Weights of a small transformer language model.
Size: 9 layers, MLP 256 SwiGLU, vocabulary 2233, 2.36M parameters.
Architecture: no biases in attention or MLP, untied embeddings, normalized queries and keys.
Training: 113M tokens, 6042 steps.
Each number is 128 + 32 x the weight over its row's rms, rounded and kept within 0 to 255. Layers, rows and columns count from 0. The size above them is the row's rms in percent of the matrix's.

# layer 3 MLP down (transposed), 256x128, rms 0.109, rows 34-51, columns 0-127
size [104  95  95  94  97  99  99  97 101  99  92 100 102 104  94 102 105  92]
[[103 189 128 128 105  86  84 150 119 120 101 205 184  78 148 127 126 169 170 176 138 162 173 127  73 151 185 143  90 128  97 110 127 165 139 136 155  92 123  75 126  93 141 131  96 137 185  87  84 101  84  93 139 185 131 151 133 199 102  91 137 167 176 163 143 131 105 120 144  87 155 182 171 154 142  53 108  84 127  90 144 145 150 190 188 177 131 152 123 130  68 138 128 152 109 142 127 150 139 160 131 121 125 139 144 184 131  90  55 124 133 115 118 103 167 141 110 154 137 105 131 141 134 130 154 114 115  77]
 [117 109 181 136 132 103 122 136 120  94 143  94 158 121 110 142 107 104 115 158 125 163 114  71  98 124  88 136 138 185  92 142 161 139 140 187 164 132 159 103 138 136 162  70 183 128 102 107 165 131 147 113  69 130 159 165 129  83  99 166 127 116 169  42  85  93 166 114 133  94 162 152 133 104 134 115 191  21 119  77 139 173 109 153 150  80 146 132 173 146 133 161 151  58 177 107 132 177 109  95 150 152  88 199 129  98 122 138 102 139 142 117  79 150 121  68 130 148  83 123 155 118 118 120 103 161 108 145]
 [ 56 121  78 128 127  93 141  80  92 137 147 128 179 151 171 162 193 145 115 142 110 134  94 127 100  83 143 148 144 142 122 122  38 164 188 181 168 111  90 159  97 134 121 151 149 145 188 159 112 137 116 139 138 125 137  74 148  82 172 144 140 148 150  84  76 134 187 140 154 159 119 156  84 135 152 125 114 152 137 155 138 104 108  84 165 137  91 178 109 159 117 143 164 185 153 131  85  82  57 131 166  67 154 136  91 175 156 180  88 109 138 160 128 157 111 139 150 132 166  93 106 182 119 134 127 152 155 154]
 [126 126 123 114 147 133 143 103 150  75 130  59 176 133 246 138 131 158 167 122  64 109 117 104 144 114 106 155 203  99 124 132 201 117 126 116  75  86 107  91 114 137 144 131 136 175 148  76  81 126  83 147 178  94 126 112 113 129 103  75 169 143 192 128  64  79 145  84  96 158 109 171 153 120 102 139 116 172 107 131 111 194 161  96 114 112 103  93 124 100 122 113 131 124  39 133  67 157 132  97 117 110 129 119 144 174 121 144 154 137 116  83 162 115 150 140 118 149 163 139 131 127  99 153 109 128 158 115]
 [139  98 175 124 104  84 124 145 118  82 147 111 150 170 179 133 117 130 136 120  79 167 131 180 100 127 112 126 144 110 125 130 145 115 115  86  68  98 121  87 117 108 126  47 133 169 188 120 151  74 168  89 116 139 190 102 126 119 102 138 149 157 134 124 135 151 112 103 199  78 156  85 155 172 192 115 122 148 122  89 137 130 130 106 179 138 122  97 103 127 102 109 163 125 125 162 122 135 188 113 201  38 125 153 150  97 129 126  73 117 122 128 171 146  89 132  92 145 123 129 117 177 120  19 116  82 106 112]
 [100 148 147 131 167 148 117 129 114  99 157 171 100 126 162 150 149 162 132 167 160 123 164 155 143 165 116 128 138  81 106 129 153  70 115 139 123 126 141 206 168 174 129  97 163 176 159 134  95 154 150 138  88 126 137 110 143  70 168  84 111  83 143 134  78 115 102 102 125 159 107  73 181 104 135 145 140 255 190  84 130 156  88  87 119 130  87  86 107 111 123 151 110 179 146 147  89 118  84 151  93 143 134 179 134 202 137  99 127  96 114 189 147  89  87 151 116 130 109 188 154 139 100 116 119 129 154 121]
 [102 147 133 101 136 111 109 150 172 109 141 122  91 127  71 172 139 174  90 127 148 154 110 129 146 147 183 129  95 119  79 118 142 118 175 137 112  94 143 178 111 135  29 191 147  88 157  85 108 133 137 135 171 173  81 117 114 111 109 120  96 171 135 141 119 161 149  89 158 126  93 166 144 104 136 131 136 213 135 138  80 163 167 119 134  78 157  72 112  90 169 111  77 176 113  91 136 159 134 151 178 115 121  66  98  84 126 116 175  94 114  82 146 161 139 105 165 122 153 177  87  80 151 113 162 186 119 157]
 [149 148 111 143 105 136 103  82 157 123 125 123 126 194 107 198  91  93 175 167 185 154 135 105 113 180 100 129 104 150  92 122  85 119 137 150 123 142 138 126  83 119  79 111 111 165 114 121  47 133 127 183 173 170 182 150 165  86 129 148 174 112 105 189 138 150 171  66 134  98 142 110 129  80 102 171 133 104 127 130 170 136  99  66  92 125 122 148 171 121 135 138 167 172 135 117 107 120 176  94 103  67 166  94 132 167 130 169 112 124  74 128 102  85 158 115 163 151 141  94 191 150 183 154 147 162 141  88]
 [112 173 104 190 120 125 148  75  66 113 142 142  79 102 139 109 147  42  82 174 136 127  95 124 158 143  87 123 110 101 160  86 121  80  79 100 105  94  89 106  56 110  88 166 158 103 110 143 128  77 145 122 135 139 200  99 152 130 112 113  89  83  99 113 124 149  72 156 191 159 205 120 126 106 170 120 112  94 194 130 160 131 124 135 116 112 124 104 130  87 140  92 122 109 110 167 141 142 125 115 105 169 116 154  72 120 150 102  95 110  86 174 131 138 143 123 212 178 136 150 129 156 138  93 157 136 101 110]
 [104  99 104 118  93  86 142 178  90 154  93 128 124  93 121  68 139 157 162  58 120 142 109 102 187 142 133 130 165 122 143  98 144 131 145 121 106  82  68  75 190 155 122  89 120 134 152 129 124 181 105 181 143 132 177 146 123 141 116 160 150 117 200 132 181  92  99 128 111 161 154 139 118 104 117  92 167  53 111 155 119 140 179  86 113 138 115 167 155  93  88 141 153  84 144  63 195 107 147 148 127 147 123 197 119  94 175 119  72 131 150  57  87 143 134 146 138 139 178 111 162 135 120 142 128  84 157 156]
 [116 159  85 119 114 132 165  98 188 173 179 125  97 156 101 145  79  69 143 163 161 122  98 132 170 135 143 170  81  67 114 146  94 125 126 146  90 179 124 114 162 111 118 159 158 104  94  80 112  87 116  72 100 100 138 145 136  72 199 121  92 134 110 102 132 114 145 100 131 150 138 168 117 117 139 185 117 104 166 112  71 111 132  42 111 156  88 161 120 149 127 133 162 142  80 131  76  75 161 142 152 137 141 190 173 128 133 125 171 133 138 144  77  71 139 128 182 124  90 148 177 147 122 176  96 173  99 136]
 [143 117 106 117  56 142 104 147 119  22  67 144 123 139  99 135 156 155 121 104 146 120  64 199 172 168 158 127 127 128 105 110 104 149 138 155 121 121 146 158 207 174 169 160  47 118 169 146 126 134 135 135 156 111  92 136 101 161 106 196 136 150 114 183 124 124 123  52 114 122 133 131 124 160 163 139  85 155 181 138 115 125 107 102 162 117 105 131 135  99 115 114 175  97 165 158 170 143 147 171 119 144 166 138 137 173 135 131 153 132 163  62 122 149 138 176  72 127  96 136 105 142 148  61 111  72 125 119]
 [118 144 176 104 171 108 103 127 118 163 140  99 152 174 122  94 211 103 178 127 137 124 185 133 134 129 142 168 116  78 124 120 179 127 101 130 130 111 116  95 133  67 111 153 116 132 212  93 134 191 113 149 170  79 120 181 140  97 136 122 177 123 200  93 124 128 140 110 160 112 106 171 162 134 133  85 169 173 144 171 132 136 163 130 116 179 135  97 112 123 168 137 199 120 146 112 141  70 174 142 121 165 113 127 175  84 172  60 127 113 123 178 156 129 146 136  63 142 122 159  89 137 106 167 170 111  82 139]
 [100 107 147 139 131 179 107  94 111 100 152 135 115  89 175 139 111 179 118 106 134  99 130 117 116 137  85 164 120 122  81 148  95 103 153 146  85 202 120 113  96  65 116 151 131 119 162 145 162 128  83 162  93 190 108  73 151 120 207 120 161 187 151 139  37 111  99 105 131 106  96  82  95 117  92 144 130 122  87 126 104 118 170 136 113  62 194 153 153  88  75 195  78 111 108 157 112 135 142 166 115 172 123 169 142 123 108 138 154  89 101 148  98 126 100 105 130  84 119 111 164  89 160 103 124 142  76 101]
 [160  36  97 191  84 118  92 136 152 119 146 159  79 110 103 148 160 118 119 147 148 109 128  96 125  78  85 153 169 152 124 134 171 116 107 102 129  99 122 158 171 120 140 147  68 119 160 156 146 110 104 129 158 172 105 111 156 140 122 146 127 159 167 109 130 100 162 133 175 148  97 166 172 167 102 150 115  83  54 109 143 174  91 172  81 152 137 105 203 132 119 104 175  95 109 163 168  71 122 187  94 144  89 191 128 121 131 170 178 162 198 127 147 144 158 112 148 104 142 153 135  98 129 106 115 177  89 143]
 [165 167 175 171 124 130 108 135 170  89 127  99 134 118 104 145 135 188 151  30 150 166  93  92 164 136 180 143 127 134 130 137 165 109  63 182 143 142 105  65 168 159 129 177 168 116 174 142 180 168 123 114 124  98 101 103  89  64 149 121  61 130 162 104  87  81 117  94 137 133 140  87 124 159 105 128 115 124 139 102 122  88 145 128 108 100  90 121 121 178 134  76 158 163 108 147 135 148 109 139  89  95 149 145 119 139 140 162  84  82  97 138  95 151 103 139 126 143 163 199  92 181  98  92 128  63 153  98]
 [116 162 160 169 103 110 101 148 155 164 146 155 158 124 143 157 157 123 143 159 136  47 185 158 126 118 185 179  83 164 157 139 153  75 143 144 147 126 139 121 159  70 100  72 106 142  75  91 145  64 127 126 165 112  66 124 105  83  85 132 133 132  76 150 120 139 105 114 169  99 133  97 193 115 173 130 112 222 137 132 142 104 105 120 127 114  64 106 111 121 153 123 180 165 126  96  79 159 185 116 114 157 128 113  93 158 100 138 172  90  90 116 161 143 128  65 146 171  96 158 117 123 139 136 107 160 157 161]
 [105 146 135 100 106  84 120 114 135 133 119 144 142 121 188 145 145  59 130 139  87 126  70 157  76 105 156 166 110 128 161 106 182 147  69 142 139  86 137 154 131 111 140  68 126 141 184 106 132 135 123 138 185  98  94 113 138 146 133  88 144 146 125 146 148 159 106 104 112 157 156 151  98 142 103 129 159  74 186 148 134 116 119 168 129 105 158 146 190 121 126 116  70 174 114 164  78  91 171 175  92 203 152 158 122 126  98 197 130  68 139 170  86 168 133 189  98 148 122 126 106 106  62 202  97 145 139 158]]
# layer 3 MLP gate, 256x128, rms 0.204, rows 35-52, columns 0-127
size [107  90  92  90  99 103 103  96 102  95 101 109  99  98  97  98  97 103]
[[ 44  90 136 134 129 101 143 121 176 141 130 111 176 146 184 105 116 130  72  96  74 132  77 120  99 149 181 129 129 120 111 128 155  75  85 109 106 136 186  21 131 165 133 178 163  93 112  66 193 107 135 156 118  93  78 124 215 126 146 136 115 118 163 113 121  94 101 126 107  95  73 102 139 113 110 149 139 142 167 137 152 128  85 176 132  54 106 138 126 110 144 181 147 117 145 124 162 135  97 107  74 115 105  90 152 115 103 105  99  74 134 123  90 125 111 141 149 145 130 145 120 111 110 161 134 149 100 184]
 [145 246 109 122 118 105 108 130 204 175 122 125 116 110 141 210 179 114 112  84 134 136  99 150  88  83 103 167 135  98  90 144 159 134 167  93 148 184 118  78  87 112  93 115 102  98 105 126  88 138  98 188 154 162  95  87 134 140 139 164 152 155 170 111 126 126 133 126 174 131  95 152 157 143  92 179 101 137 123 155 129 128  55  93 135 120  75 165 146 174 140  66 104 111 109 127 121 151  67 125 145 148 123 103 162 177 107 140 136 115 108 117 124  62 125 161 151 147 135 153  85 138 173 122 157  99 147  89]
 [112 102 133 119 122 134  93  72 170 164 121 117 136 102 101 114  49 197  98 138 194 164 119 180 108 147 176 116 169 191  90  99 123 105 167 115  85 180 137 134  71 124 119 183 135 140 146  91 147 103  79 129 145 162 147 169 141 129 101 124 105 124  96 123 107 151 122 106 126 103 121 112 103 153 110 135 112 104  96 115 154 190 107 206 103 119 149 174 168 103 102 113 124  98 140 156  93 109 122 130 144  99 153 119 117  52 119 123 123  74 115  97 144 148 200  70 134  82 132 157 133 124  76  51 127  98 118  68]
 [112 162 186  89 160 156  80 146  81  88 160 127 111 174 142 155 142 106 128 107 146  94  84  79 158 176 145 169 166 138 110 146  72 130 134 191 135 107 159 113 121 126  74 122 112 127 188 118 110 171 149 107 160 108 128  69 112 124 162 110  79 143 108 121 127 131 100 136 110 163  90 161 109 137 173 156 130  62 180 137 150 111 164 123  65 124 107 123 131 111  62 120 157 140 126 187 126 115 211 208 145  73 163 151 149 127 128 124 144  98  93 137  95 126 178 145 137  66  76  93 119 107 178 145  88 113 132 132]
 [110 120 122  70 129  89 173  97 157  83 194 103 171  83 122 129  64  83 101 132 130 174 133  84 112 139 138 126 130 105 144 105 184 117 107 133  56  72 104 180  64 139 131 143 122  56 109 134 145 164 126 140 131 144 173  98 186  63 124 171  42  94 136  97 118 151 147 141 125 158 119 122 182 154 129 117 103 181 114 174 125 158 162 111 119 137 165 140 111 159 154 146 143 146 106 110 137  99 109 122 166 101  70 149 197 133 164 107 125 117 130 199 146 179 138  99 123 119 121  78  80 115 127 114 146 103 124 148]
 [142 142 152 218 107 156 109 162  69 141 119  88 182  92 184  98  87 124 177 140 128 106 174 154 176 144 118 137  65 104 128 139 135 165 147 159 152 154 104 137 169 136 155 165  59 169 136 161  96 157 145 114 105 125 148 158 138 129 131 123 107 126 176  89 114 121  82 172 133 164 152 137 122  37 137  67 138 109 120  51 170 105 134  71 150 142 106 151 141 157  96 117 160 121 123 124 137 121 111 131 124 126 153 156 102 176 131 174  93 152 102 134  82 142  97 109 104 138  94 133  92  64  83  69 173  79 131 119]
 [101 117 149  98  99 122 159 137 173  64  99 120 137 154 101 149 143 126 143 136 113 118 151  97  99  74 133 149 112 128 163 127  48  59  64 109 132 173 153 134  93 137  75 131 169 157 130 109 110 129  87 185  99 137 132 145 153 199 163 161 127 113 146 130 159 188 138  76 147 122  96 128 115 139 145  90 143 135  88 145 173 160 121 175  67  41 135 159 150  77 151 143 147  91 147 142 118  92 189 137 132 138 155 121 114 103 134 100 120  82 180 168 145  67 125  71 126 156 130 190 166 118 149 132 160  98 143 182]
 [117 157 113 132 166  99  92 136  90 113 138 146  60 111 168 148 127  83 122 118  81 162 116 170 139 120 175 184 109  68 127 102 128 123 144 107 152 106 123 139 106 119 188 140 125  86 140 115 131 137  62 110 130 119 141  84 136 140 108 149 101 155 138 144 100  81 100 104  94 122 100 110 145  85 124 118  30 128 156 131 166 134  66 160 185 128 139 120 117  51 120 144 170  85 144 108 122 178 185 106 201 120  65  81 131  78 163 136 142 126 117 139 158 149 147 174 159 186 102 115  79 184 108 146 170 146 172 117]
 [190 150  95 162 112 111 167  97  72  97  63  46 100 168 121 125  96 124  91 146 160 151 145 151  83 130 104 130 182  76  90 197  92 127 151  93  97 155 157 129 143 108  89 119 101  94 175 144 196 132 175 134 171 141 159  92 158 121 119 191 146 110 190  91 109 150  92 101 137  98 108 101  92  76 129 125 132 120  58 119 129 106 134 151 111 165 136 123 124 176 131 157 155 126 111 157 115 181 122 113 126 191 111 166 162 113 105 124 162 126 112 165 113 180 111 155 100 132 168  98 154  70 143 137 132 164 132 165]
 [113 151 150 133 141 130  64 190 132 119 182 181 147 122 177 113 135  94 165 149 192 173 150  48 116 145 145 114 148  77  79 178 135 173 169 167 110 150  86 173 131 135 108 156 118 170 118 115 132 108  95 105  94 143 149 110 162 133 109  83 146 126 142  89 104  53 130 150 154 142  77 148 175 113 117 171 168 170 114  70 132 151 131 130  89 107 115  92 113 171 155 127 147 122 114  77 145 124  84 138 180 168 127 123 119 156 111 135 124 174 116  93 166 116 130  88 164 161 103  85  65 157 157 123 107 144  81  60]
 [ 80  67 149 115 117 124 134 130 101  81  93 157 125 139 130  90 103 124  90  54 126 118  94 144 108 105 151 133 143 164  92 130 134 119 139  93 136 133 112 129 190 154 116 123 134 139 111 110 138 166 138  50 115  89 122  83 156 112 166  43 148  96 115 122 111 130 130  83  95 167 166 132 189 151 183  93 124 182 137 143 139 126  95 130  91 100 137 140 136  92 126 112 163 131 125 161 143 190 157 227 167 104 158 148  70  96 106  69 137  89 186 152 106 137  96 112 105 168  89 155  98  95 155 126 152  46 149 133]
 [149 121 147  72 103 172 139 107 159 187 140 140 106 117 162  61 203 125  83 109 156 121 134 147 180 114 138 168 154 161 130 144 119 129  83 174 129 120 165 128 113 136 154 168 174 140 126 172 115 165 109 157 162 137 176 142 161 109 135 124 160 149 124 145 108 115  69 115  99 144 134 131 172 121 144 125  79 118 139 115 149 113 166  92 152 107 107 108 131 195  96 160 186 169 118  92 110  53  64 181 150 119 146 163 151 137 134  92  96 159 108  56 126 201  96 134  80  80 143  54 142 128  83 129 109 118  87 115]
 [107 173 191 107 134 170  81 150 134 162 122 145  93  92 156 169 182 153 112 136 146 130 113 113 141 174 110 150 135 167 121 169 101 130 132 129 168  99 125  78  84 127 129 149 122 113 112 107 162 170 110 177 141 151 139 175 173 105 130 174 175  99 156  90 112 145 158 113 104 151 163 150  99 163 137 174  99 129 213 101 136 110 124  62 120 137  85 127 183 165 104 129 123 107 126 113 121  61 156 149 147 134 138  87 148 166  66  68 109 172  96  80 166  77  99  88 174 112  90  74 131 101 128 103 202 112 149 164]
 [ 94 136 125  88 120 167 132  99 190 115 132 151 128 115 102 140 166  86 179 125  89 212 182 166 131 137 198 150 179 115  38 122 172  97 186 119 116 116 111 149 133 117 140 127 144 156 131 136 180 155 140 106 139 134 133  91 145 109 143 128 126  92 123 182 174 140 167 130 137 107 126 168 156  72 108 107  76  74  87 147 132 135 121 161 113  69 154 133 121 142 168 153 139 114 119 135 172 108 146 156 137 122 143 173 129 161 186 164  66 141 132 164 112 127 143 158 119  96 113  91  84  93 205 157  73 129 196 136]
 [ 66 117 114 109  95 116 141 184 126 122 111 104 115 184 154 159 120 134 126 163 155 152 133 128 144 114  98 102 204 157 139 167 126 114 149 116 135 122 155  80 110 130 117  77  69 146 104 110 146  84 141 124 137 123 126  57 122 191  97 114 152  92 105 131 121 154 160 132 107 134 190 141 170 155 137 146 165 131 163 151 173 169 158 214 136 158 147 110  55 139 123 176 105  97 115 106 150 118 118 165 168 163 118 155 163  94  97 174 166 129 114 156 134  57 164  76 152  67 132 121  99 101 121 184 193 186 143 159]
 [157 148  61 109 146 151  78 132 121 137 108 134  95 154 117 115  90 189 117 106 147  96 175  73  90 155  91 136 125 104  75  98 134 118  98 174 128 151 145 106 104 132 133 105 134  64 167 170 136 145 149 142 136 126  96  60 155  92 138 175 145 140 137  90 144 110 180 156 118 105 182  90 137  66  96  90  25 111 136  91 130  98 134 129  87 169 108 200 171  87 128 120  68 123 110 148  98 160 106 146 109 166  97 107 167 126  92 114 142 105 182  94 106 142 132 167 131 156 101 142 117  73 129 125 162 190 163 132]
 [106 115 109 107 127  71  85 111 104 127 108 118 126 118 197 188 128 133  70 163 106 158 147 112  99  85 173 131 130 149 109 167  95  64  95  96 123  82  73  94 132 122 161  88 131 160 118 173 128 140 121 114 106 148 178 158 156  87 150  95 127  85 175 172 152 113 137  88 137 173 206 135 237  91 171 144 131 123 110 154 115 140 177 111 148 125  90  93 115  83  67  94  97  96  92 132  91 118 188 120 163 128 133 174 120 152 139 124 141 141 109 134 154 133 119 101 143 111 160 158  94 104 127 130 198  89 141 157]
 [110 170 171 105 139 138 143  98 133 110 104 155 106 104 102  90 146 160  79 117 118 165 111 132 153 131 149 139 163 125  81 125  77 116 151  67 121  83  84 143 115 150  69  87 114 104 122 140 102  63  97 113 193  47 122 102 131 184 163 120 135 220 104  81 130 167 127 136 139 189 153  79 166 155 163  97 128 129 132 174 106  73 116  94 137 123 158 132 146 144 114 104 160 153 103  83 160 131 112 131  98 192 145 129 155 128 131 160 192 130 153  85 149 135  65 137 121  69 103 115 156 105 127 106 146 152 200 100]]
# layer 3 MLP up, 256x128, rms 0.198, rows 35-52, columns 0-127
size [101  99  98 100 107  94  99 101  99  99  96 105 106  92 104 106 103 107]
[[ 68 121 134 161 147 133 132 157 104 155  98 133 168 120 123  74  73 106 110 120 132 125  96 124 132 154 136 103 119 202 108 144 101 142 175 127  78 155 103  98 153 191 147  99 126 162 138 157 140 116 135 173 125  70 118 121 111  90 190 121  62 166 116  96  82  51 151 130 140 131 154 158 194 123 141 118 122 130 100 153 122  76 156 133 202 133 145 108 149 103 204  97 126 114 143 171 163 144  61  76 111 146 112 119 125 129 117 111 180 113 143 112 174 123 171 113 160  85 142 211 111  62 126 147  89 113 123 101]
 [ 85  89  75 153  96 122 147 131 171 123  95 218 113 109 153  89 105 141  77 164 145 165 116 199 140 156 105 167 124  84 149 105 112 149 212 142 155 153 153 127 111 134  88  93 150  90 225 153 105 126 135  91  98 127 159  68 173  95 127 125 109  99 133 162 119 114 138 143 145 125 139 125 117 116 121 128 123 156 117 114  95 178 107 192 134 109 106 158 135 126 125 142 167 123 111 139 101 114 105 173  79 136 170 157 115 118  73 105  83 108 150 115 171 164  91 150 222 106 106 100 137 120  78 124 135 163 147 187]
 [119 128 167 120 126 116 152  89 135  74 153  26 151 113 172 146 102 108 130 174 168 142 145 122 166 156 162 170 172 113 140 113 184 144 119 114 145 134 153 138 119  86  62  89  90 212 171 101  70 113  98 134 155 128  94  96 103 119 129  59 110 168 136 121 115 112 120  82  88 106  78 166 174 129 106 198 130  77  64 115 110 153 153 135  63 140 120 155 107 134 127 121  91  92 110 141  79 107 155 143  56 138 110 147 151 136 124 159 148  77 149 143 143 115 137 100 162 124 137  68 105 158  83 150 148 123 138 138]
 [149 135 153  99 163 137 201  72  86  83 126 164  82  78 120 179 116 127 134 132 111 144 151 108 119  95 133 117 108 122 137  91 100 174 137  98 105 115 167 125  94 116 135  96  85  69 122  57 113 123 128 131 131 132 132 144  94 154 108 130  89  84 122 127 132 115 138 156 101  99 133 156 115  94 144 120 106  88 141 145  60  41  75  87 115 140 135 128 121 113 166 134 128 110  74 115 135 182 171 170 117  74 147  50 142  84 138 124 114 167 183  79  92 101 127 125  99  56  73  87 149 174 122  75 103 173 123 100]
 [137 149 167 148 128 117 108 157 149  98 161  73 155 207  95  88 119 111  80  99 165  99 131 119 168 117 133  78 132  73  59  89 179 153 101 181 163  96  78 116 115 112  81 127 117  99 153  98 106  62  80 129  95 166 130 142 150 129 113 175 126 103 117  84 113 171 101 167 111 153  92 171 147 106  88 172 119 170 101 161 176 116 156 150 112 126 102 111 137 145 103 107  82 127  93 144 144 104 128  76 138 186 156 158 174 112 108  94 126 100 131 126 164 129  64  99 184 189  99  75 132  78 146 125 110 130 103 116]
 [159 130  89  98 122 104  90  93 122 141 156 142 109 138  75 152 170 127 167 140 109 137  15 150 115 149 126  72 111 166 131 105 111 142 113 130 119  48 157 124 175 122 165 116 100 164 128  64 129 134 133 157 124 153 148  57 135 173 120 196 111 164 106 111 142 120 114  82 115 138 139 146 184  83 159 150  47 203 110 138 111 116 129  94  80 157 161 136 157 122 115 129  82 166 133 105 127  86  65 160 132  83 147 122 138 125 109 140 118 190 108 158 136 168 112 151  62 106 117 161 147 102 152 151  97 170 112 126]
 [100  74 178 141 138 130  81 155 127  80  89  72 139  85 135 163 138  93 120 143 120 170 141 136 137 131 163 198 206 154  55 147 127 127 140 102 163 148 134  85 115 106 145 144 139  99 103 151 117 145 153 144 131 148 141 120 170 181 153 139 112  64  78 117 129 158 138 146 101 131 122  92 133 131 132 106 133 177  81 125 127 151  99 167 137  99  65 105 118 127 155 110  97 116 164 139 186  83 177  82 113  93  99 120 151  79 112 183 104  72 170 143 112 140 138  55 113 129  90 161 117 124 186  51 139  88  83 156]
 [132 148  77  78  77 121 123  96 152 181 145 149 167 136  58 150 150 173 111 123 190  67 127 102 122 131 136 157 180 164 117  62 186 113 135 168 105 127 173 130 146 114 122 107 193 130 121 143 158 111 155  88 112 138  84 140 139 138 116  78 160 110 146 120 153 151 137 112 142  77 149 135  54 178 114 170 199 141  91 144 134 175 115 129 115 172 157 126 130  81 145  75  99 114  78 166  92 119  99 183 120 144 138 159 124 161  90 143  88  86 134  74 100 116 110  97 120  43 114 125 126  91 130 162 111 118 111 103]
 [124  97 175 116 209 156 167 167 158 127  89 111 101 149 110  97  89 126 140 161 149 195 168 171 129 177 131 139 168 125 133 105  92 109 156 123 146 113 145  90 153 166 158 207  89 180 141 166 161 145 109  41 161 143 106 121 176 154 150  80 107  94 164 125  75 110 147 110  95 112 123 145 155 102 163 111 133 153 176 101  90 136 138 138 176 148  84 161  96 140 106 148  76  87 177 111  70  88 114 101 100  86 111  92 119 122 160 155 138  75  91 110 134 130 122 122 116  83 137  94 153  77 157 148 100 149  90 168]
 [191 178 106  88 111 122  50 146 168  78  79 141 117 139  83 121 171 127 169 142 162 107 127 127 141 130 133 105 144 116 172 139 152 122 132 157 104 117  85 149 191 162 158 112 125 164 178 119 186 106 100  90 118 104 104 125 122  73 121 124  83  86  95  48 119 102 179 108  80  82 113 129 108 102 167 120  71 110  96 124  74 153 108 117 129 153 155 153 117 148  78 124 179 178 119 136 156 121  72 155 123 143 102 174 127 157 165 111 117  96  72  99 126 110  48 109 125 181 163 147  84  98 111 137 158 143 107 116]
 [ 77 129 126 165  85 130 103 121 133 167  84 110 177 131  79 161 163 107 166 151 166 203 106 127 123 142 141 147 150 121  98 184 186  92 134 158 140 159 159 150 115 164 173 148  63 105  91 112  90 101 126 129 121 122 155 146  81 154  99  94 120 124 105 142  77 158  89 172 116 154  73 110 186 126 135 112  97 158 170 153 134  79 139 137 186 122 114 137 174 107 104 156 123 128 166 161 153 148 157  73 194 127 151 184 145 150 181 121 104 155 102  79 114 139 115  79 109  76 117  86 163 131  65  85 138  77 151 136]
 [101 143  92 149 164 120 123 155 136  68 155 110  85  83 168 147 156 116 110 161 159  97 153 162 181 153 191  52 117 148 145 111 135  92 151 121 164 109  97 138 189 116 132 127 157 153 108 100  99 139 100 134  88 101 120 127  93 112 165  91 190 133 130 162 111  76 125 141 147 149 135 107 125  82 138 181  92  64 173 153 230 104 131 173 175 141 157 191 110  73 119  97 138 149 132 124  83 144 139  99 117 173 127 156 136 177 178 167 168 129 161 154 139  91  89 118 156 105 176 152  88  80 129 124 121 139 138 152]
 [142 119  95  98 178 164 125 152 174 158 164 146  82 175 119 145  74 158  83 131 136 105 113 118 175  34 128 124 165 119 131 129  61 135 175 192  69 158 132  70 124  81 110 143 151 145  97 132 117 165 148 152 127 173 125 147 172 120 174 148 194 125 128 139  78 131 114  78 148 151 148 154 138 119  87 122 116 151 123 111 117  93 111 127 105 118 154 117 144 115 129 133 151 108 104 173 156  75 189 136 152 125 143  97 101 168  89 121 135 187  83  76 119 131 179 149 143 137 155 132 150  89 189  45  94 151 116  85]
 [ 97  87  41 108 175 149 136 162 211  90  80  96 151 149  91  79  32  51 134 146 117 131 143 145 131 120 152 162 196 121  30 139 129 159 110 129 145  94 129 139 190 122 146 116 137 164 119  91 154 147  75 166 165 160 152 157 170 179 185 102 115 116 143  96  88 139 124 105 145 124 107 110 112  88 155  90 165 114 108  98 178  81 124  91  97  87 106 116 145 131 107 124 137 101 121 134 113  81 121 133 136 150 163 138 138  96 128 109 143 156 135 132 189 125 144 150 112  96 124 127 143 119  95 156 170 130 152 112]
 [190 148 150 142 139 128 161 159  92 155 151 118  93 106  76  63 130 208  71 138 132 174 117 131 109 135 110 161 155  72  96 106 135 148 113  47 114 136 144 129 115 125  79 109  77 157 158 168  95 143 141 140 128 148  80  90  90 107  68  68 111 150 129 163 190 131  78 102 113  88 129 129 160 151 121  94 163 167 188 158 123 106 138 125  96 100 196  99 139 156 128 163 170 145  77 172 132  92 157 160 145 109  95 109  70 130 181 122  61 133 134  85 137 146 106 113 128 142 162 119  94 137  93 100 129  98 122 128]
 [132 167 138 134  99  95  63 122 122 150 159 163 127 118 104  87 151 106 147 207  96 132 133 185 113 132 134  92 139 141 142 134 182  93 123 145 189 111 128 131 114 118 156 122 164 144  88 110  90 119  51 109  93 130 125  89 136 106 176 111 155 139 157  90 104  91 109 119  98 143 110 123 121  40 172  58 111 136 160 117 124 115 148 133 225 118  91 158 111 135 155 109 111 184  93 155  88 190 124 141  71 155 161 110 127 102 177 114 110  90 156  93  95 167 145  68 159  95 154 120 119 153 179  62 136 138 134 119]
 [165 132 129  88 112 104 100 101 120 121 157 138  79 144 101 153 149 170 152 198  44 123 182 177 135 112  91 136  86 128 110 154  80 140 195 114 107 115 108 136 138 111 164  77  68 115  82 166 152 148 114 144 142 115 132 138 100 191 121 167 150 105 124 155 162 139 117 100 147 154 176  72  81  92 187  76 141  86 141 154 120  89 130 140 166 112 100 144 117 121 158 126 129  54 144 103 173 155 156 134 162 155 222  53 168 137 169 159 151 131 155 130 142 137 135 139 135 116 137 127 110 105  87 125 175 129  98  87]
 [128  74 114 156 157 141  98 168 194 136 112 185 100 165 105 126 147 148 165 138 172 119 137 104 146 141 124 128  86 130 144 103 111 162 123  64 175 170 115 188  80 101  97  85 100  96 115 188 113 169 115 103 145  51 220 153  83 111 133 105 101 122 166 140  76 172 146 107 127 163  88 153 137 117 151 164  88 114 116 126  85 104 159 104 166  98  95 144 137 151  86  74 182 159  84 147  91 180 180 158 145  89 116 143 111 120 136 140 142 115 142 176 120 122  97  95 124  98 112 146 162 153 174 134  74 100 145 116]]